config.toml
num_key_value_heads = 9
norm = "rmsnorm"
norm_place = "pre"
rope_theta = 60700.0
rope_fraction = 1.0
attn_scale = 0.125
weight_decay = 1.1
max_grad_norm = 1.0
batch_tokens = [65536, 131072, 262144, 524288]
dataset = "wikipedia_en"
Each number is 128 + 32 x the weight over its row's rms, rounded and kept within 0 to 255. Layers, rows and columns count from 0. The size above them is the row's rms in percent of the matrix's.

# layer 8 MLP down (transposed), 1536x576, rms 0.0604, rows 272-286, columns 504-575
size [ 95  93 100  99  93  99 100 106 101 101  83 100 120  97  98]
[[128 124 121 109 200 148 121 143 196  82 103  89  93 112 152  75 118  95 137 101 166  82 114  98  93 161 164 157  87 173 142 106 141 124 154 156 147  86 139  93 102 145 141 112 121 136 142 135 119 121 100 124 142 118 121  97 153  75 122 125  90 104 158 168 118  61 140 137 205 114 139 130]
 [143 115 119 141  80 113 133 128  90 127 123 142 135  44 182 144 136  49  96 148 129  75  82 135 128 118  94 130  76  71 137 140 154 110 135 153 184 152 135 151 158  58  67 153 127 133 133 139 148  86 158 176 150 107 110 138  97  98  85  78 175 138 146 154 189 142 102 100  81 124 109 109]
 [ 86 175 157 196 135  90 161 112 134 124 124 128 169 121 168 126 123 174 153 129 147 128  58 137 143 126 111 175 192  97 165 158 169 102  67 111 113 157  97 137 137 124  75 199  80 140 108 129 132 124 143 149 167 103 120 131 149 110 138 166 103 105 107 155 120 132 106 169 162 158 141 108]
 [121 117  51 143 115 162 124 131 170 132 149 145 112 182 126  97 142 109 220 175 125 151  86 112 130 172  95 109 104 111  58 142 117  99 139 183 145 191  88 112 163 107 140 168 163 160 129 118 110 118 139 154 173 137 118 141 148 196 145 121 166 118 143 213 140 151  94 130  94 141 118 141]
 [136 165  93 170 204 117 127 144  99 141 112 138 121 138 128 159  67 119 112 107  77 192  96 143 150 162 139 190 137 116 111 159 129 114 143 150 149  99 128 102 133 158 124 125 189 145 146 149 111 132 111 112 140 107 144 152 109  90 200  50 128  90 108 133  65 177 171 118 114 164 122 114]
 [114 202 126 118  72 127 105 136 129 125 141 143 137 183 198 190 103 140 107 173 114 150 151 128 168 100 156 128 125 150 200 130  56  90 142 171 137 112 152  47  91 161 122 134 113 158 112 136  81  64 122 144 101 149 178 184  97 182  53 147  97 123 125 159 154 157 121 117  92 151 156 131]
 [166 123 130 165 114  96 122 197 169 116 151  83 124 110 138 106 153 141 135 134 137 121  87 134 111  95 138 171  89 172 100 143  88  86 174  78 120 112 168 163 167 109 145 103 117 100 215 157  70 146  98 147 187 137 103 161 127 113 170 135 143 137 136 136 129 111 133 155 127 104 133 107]
 [124 166 141 152 134 186 112 136 131 142 109 139 171  91 115 129  87 133 103 114 133 163 181 101 151 170  94 122 105 113 136 219 227 119 154 179  99  96  84 150 164  79 113 174  78  80 149 166  94 133 120 150 110 128 170 201 115 126 152  76 116 135 119 150 146 128 161 151 123 133 160 153]
 [150  93 181  76 117 112 106 137 119 105 107 119 148 157 154 141 114 109 105 161 151  93  79  79 132 162 135 178 121 129 151 134 136 129 104 180  98 127  87 137 140  96 124 118 190 109  92  16 124 131 148 112 164  85 104  68  82  79 121  68  46 114  47 123 122  96 154 141 147 161  59 108]
 [112 149  99  95 140  74 118 116 136 105 124  83 106 117 145  68  86 118 139 167 120  46 130 139 146 167 160 118  84 111 147 115 164 147 173 151 113 150 152 149 174 115 129 101 101 143 127  97 119 167 118 141 110 150  83  81  78 152 146 130 185  91 115  77 108 122 155 150 180 154 121 166]
 [104 180 131 122 112 134 139 136 113 120 130 107 155 105 109  92  43 137  77 101 132 158 104  72 106 109 149 129 127  90  88 173 133 142 167 150 127 150 112 119 141 154 116 103 136 101 147 134  95 152 130  89 127 166 151 129  68 157  83 175 135 105 148 138 130 126 148 107  77 158  85 167]
 [123 124 173 154 143 128 134 164 136 110 121 120 135  90 119  87 137 112 139  93 104 108 134 110 131 150 159 126 140 141 153 215 154 167 136 127 154 129 153 154 176 189  80 113  88  79  89 164 110  54 132 142 154 125 134 128 132 154 133 157  91 113 157 102 145 156  99 146 101 102  99 127]
 [134 132 176 182 183 118 114 114 111 138 125 131 137 136 111  47 138  67 110 137  97 181 137 158 129 126 169 154  85  97 113 119  95 120 133 142 123 164  94 132 160 168 169 127 186 120 158 109  69 124 147 109  93 166 118 141 152  97 173 139 140 141 132 154 209  95 207 138 141 134 118 151]
 [115  98 148 143 160 123 193 162 174 139 155 131 104 119 103  94 105 108 143  91 126 127 122 113 115 108  87 106 150 114  81 139  87 117 175 151 152 122 122 137 130 149 121  94  76 134 148 110 128 143 141 139 110 149 160 175 191 148 120 148 103  89 149 106 148 167  72 101 145 103 128  93]
 [106 171  97 131  98 108 164 172 127 167 172 146 129 127 155 146 145 147 165  82 129 135 104 165 101 128  91 118 143 126 150 140 110 189 138 138 122 205 121 131 167 169 146 146  75 155 158 130 153 118 104  85 136 104 109  75 135 152 128 141 128  57  84 152 183 124 164 122 168 160 146 142]]
# layer 8 MLP gate, 1536x576, rms 0.0623, rows 273-287, columns 504-575
size [ 91  98 101  98 108  99 101  93 100 110  99 107  97  94  90]
[[143  86 130 110 114 139 107 147 105 136 154 148 126  80 196 178 147 128 132  87 134  97 102  80 149 178 142 118 158  55  93  88 140 106 128 153 151 174 170 148 132  96 106 148 131 109  94 181 168 107 199 159 149  87 154 138 118 100  85  75 162  82 159 139 134 115  95 113  76 114 140 147]
 [107 158 142 114 144  77 121 101 117  79  89 101 127 137 126 151 181  70 130  91 157 137 139 108 155 119 149 183 186 174  76 111 129 149 112 155 144 170  68 164 139 156 139 139  91 119 137 136 138 117 111 133  58 170 118 119 141 123 108 151 116 118 145 125  63 114 168 148 119  95 117  85]
 [131  87 106 126 115 127  89 119 222 120 134 153 129 145 129  64  80 104 142 130 153 127  89 119 158 132  80 169  75  88 107 147  80 156  91 147 130 192 109 116 176  99 144 127 143 154 192  98 117 110 130 140 125 131  82  72  95 181 134  93 153 119  92  88 147 175 151 142 105 174 161 147]
 [135 105 175  81 150 121 130 149 144 124 122 155 154  98 169 169 136 164 113 177 113 150 150 173 212 129 149 147 104 122  82  98 133 146 112  46 119  77 131 159  98 154 149  40 110 131 136 112 171 193 163 143 157 180 192 185 170 119 138 127  98 152 137 134 190 135  66 143  43  80  38 104]
 [127 140 112 133 155 129 113 139 111  98 108 107 183 162 157 199 179 111 112 119 169 130 109 101 144 188  98 133 124 132 111 114 134 121 124 138 189  93 100 138 157  85 157  87 127 133 127 140 142 113  95 129  98 148 177 143 166 117  84 141 135 141 121  82 130 135  52 148 103  52 116 169]
 [125  91 136 116 152 145 192  89 130 134 126 126 198  66 170  61 203  89  88 167 115  44 133 107 121 139  90 137 134 114 120 172 126 105 152 107 149 156 115 155 163 126 150 114 154  85 131 136 145 185 143 121  94 155 140 163 130 130 134 120 165 128 117 156  87 152 123 163 140 169 134 139]
 [179 146 154 143 114  93 130 144 167 146 204  60 119  56  56 102 134 137 126 126 130 157  70 124 133 120  99 196  92  96  85 126 108 173 130 123  95 152 130 205 146 142 107  99 147 147  69 134  74 116 117 123 122 180 100 229 130 147  68 161 144 121 167 138 161  82  91 122 143 128  79  75]
 [162 147 157 172 171 129 175 101 157  84 125 163 186 153 100 148 174  52 154  92 137  41 106 119 164 103 146 123 133  95 128  81 109 141 120 156 135 149  93 161 170 161 143 125 134 135 100  97 181 148  95 168 150 118 100 119 120 115 132 126 111  74  85  67 205  91  94 155 139 124  69  96]
 [176 118 128 207 170 169 168 125 125 145 158 166  75  79 137 195  84 139  75 148 108 101 168 126 136 144 151 175 113  99 129 109 117 108 102  90 186 137  95 158 107 143 106 136 132 109  84 195 194  71 119 192  95 172 149 162 200 123 117  71  61 217 123 125 158 169 125 164 171 167 185 111]
 [150  99  97 126 128 112  94 122 130 118  93  78 193 118 188 136 136 141 133 102  95 151 165  46 106 102 112 119 138 135 114 102 139 160 175 131 100 128  88 152  89 166 199  68 124 103  74 117  59 229 126 112 110 117 140 143  34 131 133 189 171 151 174 116  96 151 142 143 139 194 107 136]
 [164 149  93  65 153  86 150 173 160  93 100 146 158 141 183 162 183 160 134 149 128 199  57 146 172 108 145 185 124 165  94 106 116 146 143 141  91 110 107 149  84 104 202 128 123 159 134 101  75 161 109 101  69 146 126 132 130  63 190 149  96 145 150 134 173  98 191 132 147 207 128 156]
 [ 66 107 132 110 127 130 163 168 147  36  85 160 153 183 161 182 125 144 123 159 130  94  71 145 216 123 132 116 170 100 119 120  80  79 118 131 122 153 146 118 138 129 152  82  71 121 174 128 166 142 141 215 125 175 165 112 107 110 133  95 154 136  64 127 160 118  69  69 163 121 115 147]
 [169  97 142 166 134 114 196 126 169 107 106 101 190 136 148 187  83  99  93 154  54 148 145 147 127 129 169 167 148 147 125 123 164 146  80 140  97 142 135 155  92 146 139 129 110 146 146 122 105 104 190 151 100 147  69  76 128 143  71 137 122  98 164 103  90 112 142 153 134 111 151  99]
 [185 148 134 150 114 118  77  99  66 122 112 144  44 100  95 130 122  90  97 114 119 147 151  90 119 111 112 168 147 161 108 123  74 139 154 140 156 132 161 157 114 130 101 141 159 141 142 135 151 195 195 135  81 163 124 117  94 150 150 120 166 103  92 139  93 135 137 169  86 173  67 191]
 [152 103 122 103  94 144 152 186 136  91 125  76 159 141 131 143 130 151  91 107 179 171 148 155  90 148 113 131 141 142 162 127 116 156  72 111 194 129  98  83 106 122 148  37 108 147  86 122 106 129  92 105  99 172 144  59 160 120  76 145 157 200 164 131 130  72 119 169  97  87 175 150]]
# layer 8 MLP up, 1536x576, rms 0.0613, rows 273-286, columns 504-575
size [ 99  98 103  95 115 109 101 105 102  97 102 111  97  96]
[[132 150 140 127 138  96 120 132 170  85 102 139 115 177 132 129  71 107 108 159  93 106 155 138 191 155 130 105 175 156  99 141  96 169 140  85 162  63 119 202 144 110 102  77 166  87  90  91 114 140 109 134 142 103  51 129 134  88 126 190 187 113  66 150 162 123 154 134 176 148 130  76]
 [100 138 160  81 122 104 116 165 114  91 136 118 160 136  67  76 160 167 156 115 118 160 107 176 124 125 133 171 141 102 100 121 146 120 166  98  84 131  87 106 133 166 132  96 127 167 144 153 137 142 127 173 164 134 110 217 151 121 144  96 170  95 130 120  94  92 132 141 105 107 158  76]
 [153 100 165  97 165 194 144 130  73 170  91 118  76 124 170  69 108  79 150 127 144  82 151 111 110 171 146 138 109 155 104  92 151  91 131 130  98 113 126 127 148 139  78 111 138 130 133 109 132 109 111 130  84 161 150  77 114 111  78 124 131 186 150 124  97 156 156 111 128  76 123 100]
 [158 174 123 123 116  99 118 128 156 133 142 136 149 124  95 137 146 154 148 159 125 209 111  82 124 127 193 231  95 156 151  87 163  99 119 101 108  83 152 120  88 152  83 168 103 173 126  60 134 150 142 119 103 142 172 131 136 129 179 155  91 123 108 134 119 110 105 152 133  80 115 167]
 [ 83 143 148 127 111 126 145 107 110 112 124 125 136 141 146 228 227 127 107 114 169 139 105 133 161 110 124 157 148 171 161 161 128 103  98 138 176  99 141 107  90 131 148 114  97  99 164  95 136  55 139 122 122 118 120 115 105 137 113 131 148 181 113 168  85  87 110  91 108  43  80 183]
 [121 114 124 159 117  86 124 180  89 117 121 153 159 123 120 109 128 149 182  88 127 102 141 114 155 100 128 136 120 103 139 173 120 127 168 159 138 139 184 132 167 147 174 108 101 108 111 176  32 103 156 137 198 147 183 185 141 192 169 104  81 105 111  93 153 194 153 120 125  78 141 110]
 [142 122 115 151 103  96  79 148 163 145 123 118 155  85 112 130 126  94 101 129 148 154 118 136 139 114 133 161  71 144 140 156 192 190 104 186 191 141 138  95 143 130  95 109 108 110 131 175 125 103 108 121 151 117 123 146 165 163 183 149 125 104 107 151 159  78 109 144 127 148 130  75]
 [128 140 161  81 132 141 148 134  76 137 130 117  70 145 165 158  92 176 149 129 130 137 143  87  92 123 129  72 177 133 105 109 111 138  80 114 130  85  99 110 105 125 142 107 117  76 106 108 165  94 164  54 101 127  64  73  86 102  81 139 127 170  70 147  55  85 166 138 131 123 139 120]
 [105 128 111 218 144 106 136 143 124 150 194 151 134 146 132  84  93 109 181  89 156 140 133 116 149 139 152 139 174 114  97  58 160 116 129 143 143 136 121  90 133 137 105 156 138 118 143 113 179  98 107 166  98 161 114 112 181 117 136 162 132 119 149 144 175 114 161  94 158 148  98 174]
 [112 125 143 146 176 187 111 187 118 113 140 147 127 135 102 148 188  83 106 179 125 105 103 150 178 125  95 151 135 181 175 121 153 144  99  73 151 153  85 108 130  96 154 180 137 155 126  97 109 132  90 152 104 137 140 190 164 140 147 126 103 131 143 156 105 129 189  91 165 129 110  60]
 [140  73 101  96  93 186 186 150 132 138 153 135 107 122 102 131  59 185 123 175 125 124 102 139 107 194 167  66 109 113 201 129 131 116 156 121 124  97 129 131 119  94 111 148 135 113 123 124 137 156 124  80  61 155 130 100  92 118 114 194  65  54 115 110 149 145 166 158 159 122  63 136]
 [129  86 135 151 134 110 131 101 117 137  97 126 138 107  88 116 134 184  87 131 112 255 123 196 129 149 138 158 114 104 105  81 125 121 155 129 125 156 107 155  97 114 208  91 101 136 120 128  83 124 138 122 179 180 138  90 147 125 141 161 110 186 129 146 113 151 146 163 150 147  66 136]
 [147  67 176  94 101 157  99 113 182 103 167 129  70 149 141  85  80 149 168 112 139 173 120  84 120 150 126   0 108  82 114 167 149 120 158 161 131 165 121 135 138 168 106  96 149  86 166 132 205 133 150 153 163  76 112 144 106 129  58 182 180 141 118 165 195 127 186 147 153 115  94 125]
 [121  88 121 123 113 106 128 124 153 113 105 134 148 135 107  36  36 167 131 134 155 143 164 154 168 181 172  99 130 138 112 138 153 134 133 222 103  55 109 105 111  84 117 183 107 117 147 123 127  84 119 139 132 114 101 161 116 143 137  60  90 127 126 173 137 114  79 117 103 103 149 126]]